From a checkpoint of a small transformer trained on Wikipedia.
Size: 22 layers, width 128, 2 heads of 64 (1 for keys and values), MLP 512 squared ReLU, vocabulary 4096.
Architecture: rotary positions, local attention windows, shifted keys, value embeddings, capped logits.
Training: a variant of Muon for these matrices, 224M tokens, 7010 steps.
Each number is 500 + 25 x the weight over its row's rms, rounded and kept within 0 to 999. Layers, rows and columns count from 0. Numbers have three digits each. The size before them is the row's rms in percent of the matrix's.

# down: layer 14 MLP down (transposed), 512x128, rms 0.058, rows 483-511, columns 0-63
# up: layer 14 MLP up, 512x128, rms 0.155, rows 484-511, columns 0-63
down483 090:503510465509450516515530497450469474486513473452508508501535500510497493494505505507496554498510482463451491497476528487473540536492515508427525479466490442520507478503510505485495460479511469
up484 100:528537470472475475512478510490506489522571499431506496505544500490546508502546451465487497511514455529498523481472474516517496483489495506478465513510511524503553497479516493455547498510511554
down484 093:508479508515479489522540472498547495502530538475530521451539498517500495505464474504480501507479494489537540472486494517490497481491449550518474500501508524484490479493479521480521457558476493
up485 113:495517501508483500486507477489521490488481501458516483485492498502484524483529514518458467563480509514529511482573528475470432510503504473510512509524482494505521518481479499467467495517496486
down485 111:548495526484482505515528486509529505521495518542511531542476481499510481511480552498454503494467532522466523463492476532530446508478488500467513483501495462546506511559500554504482507465492517
up486 097:542507505548538533479540491495544534542484486496545496497504488523444468535515491516518501482503451510505463490461465515511531513474533472503502484468507473533519496498448443515509488486531539
down486 092:531513504525506516479500498524493537506498508538508474516512491543492467489461502515501502491531524486504530496473487516482496514505479539501549531490542549508497468481508507532462547453502470
up487 101:447562461461508490517511512526594494514529507504470460473504505497482530507460464493506484459499473466487487479491455495487467496495555476476501490474462504498520530541512505493502505493495518
down487 101:550488502494480458499508542517486506488470497531482547509505500499544473538515508527497528507516486499466526539482499500521533541508491533512532562560530489506522545511504479530537486558530464
up488 073:504507498539467488509462487497515516442510465521491507519485496514498477480495517489515524501474500512505501492505522508498508518450490476446497498531555474464563479528493505539465494518474488
down488 071:519528538483548508502455502478497499522501533484508502506532501515514466519505503498497486502472526482508525491527477509504527511563489501503490506519491482483488486494501492478471551533506480
up489 117:480522544516488483495489498520492464494479502460495568487507498453551507486499481446516510526498514465503486539472498516549478497545537485549476507485492498465518519535515460498489530490527529
down489 115:488493506510475490536499479517483496492493506532496479533529530485525463491538444477502519529521523481477511512553467500531468519472465484493517456521521483502546468498481530481450513537484515
up490 091:496480477509502497517489517498510459528485519505510543470505465488502489494490468494451489507471499461498472527484470448498528477479508503498510453533496520519514488502533481487466576514517489
down490 094:521535539499500525440535506530482505498483516528529497506500519510518548525495531508512512503503517530512485512493521530517508530550505534500487504462544507494506475455540488468538507499496505
up491 085:539524465470482463524523480486520509488527488529459505515530539515510481488447466530470539547517511455477456521501519513519520534523481512499511514519508482518521503475447482486538464541460478
down491 089:437413475464488524495504525488533474536494525494513472492513468502524469458524515477499494453502499501514510522518543504502468516477526531535465473505513526475494494512500497500553518511519474
up492 100:500523522479520538496462479519460494482468531490553511506498515523488444487515499477484503497551524504541527495495477552523489503493494470494484513497531484535525524519527537467484500510496523
down492 092:494519500461503536495475505494470482456494510550527544519469530520520506453441486472513552497454514468482515482520472536528492505504474449493509516453473470486485529487523512457521485487495506
up493 097:536538503485510514501486505532495468556508494489458521517499509500515519487487473462507492480467507477496483514471489495480503490509514484504526506506445514467485502515473498506490561506537499
down493 098:458495506537517492505482482467497531458494458495477519503517510516501564479479476511467523520518497477479501485482475526519492490467511526503481438497498470478523494497498472534500518543486496
up494 102:536520522497557508472493495524473504516554483525488466491515493503491459503465522525496519498508535488499500511506523503534534516496496506516461464525479520522537509530482504489532528502515480
down494 092:476542497492549569444464480429495541505485513468526478541552521460531496528485485495463496499499531473504502559537530501495472508507511518474512474521512507473497477515492522505494478556503526
up495 116:518502487496498462526470459526512506463513481516511516490529543513465496489475482525523456511515558514470503540495465496450510495541511472475473487528485468491526527502510525513452448520499504
down495 115:516461473484494484506502416518503474495473472518507495546481493477510498498469509497467499526488470487508514469496522487506492488544550549533481442466482501496531472534476488471507521456523503
up496 048:530495479481490492511455489517495502499492476512497534511552479508524490502482499516466503499477515473509541471465475490514512477503507499501449516474501489433535505505529504461466507536531467
down496 045:478496530534502510477510542481535490501514508507533521477518507502505503560512530514510483486480434527510527532480550498492490560474486500449522518489524515483534504486540504502423506493513489
up497 088:517494529502472577514508475508474506506484527492538497501515467523460527508515500534559505498549528485507535528500510499513502496512512500479462481515522510487531474510512475486480466501508450
down497 087:478475512497541510487509477517523412510500529534501471499509482485510497527542499525475500452507490498539482528483501489523531508469464489547528532515512467535494488528476456470511530502524484
up498 105:551504466540534494476500486493519486472512508513482476535456552488518501537495499460488516485482512486537486489531470474492539480491501469513502517525502526476525471502492522509478478520475478
down498 106:504503473505509496464508501534483483439502496547505446550505507525459516516497508520528500490442464503521474508484492532516528449490478498519503547455485531474492476492514535507544516507478450
up499 079:516518505486479539516441534529477486499491512538491506524553496483518514496528483510509494489485530512491439493482527403527519528497504541535479487491464533521486519503532488438490508474537476
down499 080:456528512477507529535511501543502533509489487498504456516499484466513488481550526426504492519525513491473497528519492489535455523482492516510473474499491529503481475481512498480506471465462500
up500 081:519497503527529542475512516489478510484469454450484497453500479517500501502531490522486531483503492461469486498540458478495520485475489543513508458561494469470508488545449490508494502463484532
down500 081:499476522493468564510473494434494485527519519480509493541504481507496515497506520500490560483507522486469523524517487492471494517490537479489469524467475489502526486474501503514512491469478513
up501 120:460522517505482511500501513522470494494472497512446502517478488489497517489549546477520498490538506504481523473466499530530461428492511498540518500504542483489474487519514470456506467500473509
down501 122:535489476542512506524467493554490509483514570579532507504533492481509524487525504484534500522505544475508520486505531460462487515515507533467490542474513510499521527497516479508513483520503510
up502 097:535537510448531515488559445490522500502526494501532474512470519490442493491486506500522526531496512477511524507488535499502546506518541455481538496491478489453475495472463458536466500504508499
down502 110:476455476512489466462461525527478565502511501490534520473460474480481470506546498500508463504538502555509498473492470467491453469530485536506468484522518514479506498468489496485572505488535535
up503 100:473518463533525440518477520529496456535523516543489473516462506465480490546505518513468482479491483493496492523540453495469485476552478486503502522494483465505475550536503483544516498513513521
down503 109:544484468524554528519476522494515516498473474525478463490522492526486496496487448528528522494512478515446506493514521537460457477508470477507467503482470472483494529476485483479509518495510499
up504 108:507512509490513525473502500451544512536492524530499508527462457466482477482547506474461479519548532518513484496541444508503476468504531480507494494516518480506510498473489489500492520517490459
down504 112:475510494453498492529525506511480502517481499504555529468507468520576493482480484519510511480514485471479483480546512492529537480496499510518536479478512503502523509491475537485471519479503541
up505 104:469474492484505484485529478493508456485504483548462526496464550479497534536480508490460446484523542453487524505464471510477536454511519481497479508512504457501494490500517499487531551459568502
down505 105:499463510479496515452563521480480479475489501457504477484535470529493516517527539466510509472499466514514545488523480546507475519463485504524510448475506475491559517521498466526483499546497517
up506 111:507521511506560450461511494485511435473537523468485498498499543534468502497466493534529473509498463503467457523479504512529471493512472519497447517491512485522490495446495471492495484497480457
down506 102:469504496481490558483547525512518484532476476513516481527474499514496476460488494508519496545496509514523499497491522507494463486496519501491504486486515520480510470526520491533517489493472532
up507 107:506518491472476513498490471530481523525519500488496528490505491485486508477485515485487533524523459511544518505457521500470529503475526484489446502491490522502474505493516467556504537454525489
down507 110:442494485525501515535520508522486508485496490525497451485504488519514512504483514486528434480488506526500489496504475459514503480461491497509485496520509457479479492461497541465516467485505512
up508 103:465523566530487506512495472496471463481462467466489491487509508510470447497524504505490463542444496547502526521531514446552455491477543500477506498447494533496486512509516505476484508494509504
down508 102:532518487506484481484458517465508502520480535476499456491491539510464495476534511469509514451467473470536424515556509517486468505526500517491534485489471517495461472504488510478541465518501516
up509 080:482493481491506511482502507509503525485473482520478528472451523491505549494514512496500524495505444518471498501516530528515491510491490491539477543483525522524535466472512522513475491497469490
down509 075:512474517487444454429502451477496502495506478498529498484471503508518511460517506498495505497484510481490502522451493505521551522501517545452511465541486492522482485529497481496542452511494481
up510 088:430472503543499446497519461519467475499543497524489461501484467510473532521452482467451530481502483521508514517476514501533533495507507500513502489498557498479509533529464470498511487507485533
down510 092:529514490459555531511500546514494502507504516526453549539520496498503535496490520519471509507518514462465503488520477507475491523498484487479539490523490490522497482479534469486546475491502496
up511 103:506526492495532537480515462481510507485503500491480496447472464489538437472501527499511471510471467501474483456531517489513479503461482444553510479522460484499541490517499493517483517510517469
down511 090:519460471550556512498522527505465489521507542513524462478507499456511494513470512458521526504523495487537492515446554474486473583497506535470478508489505531508503531494488516484517469450503512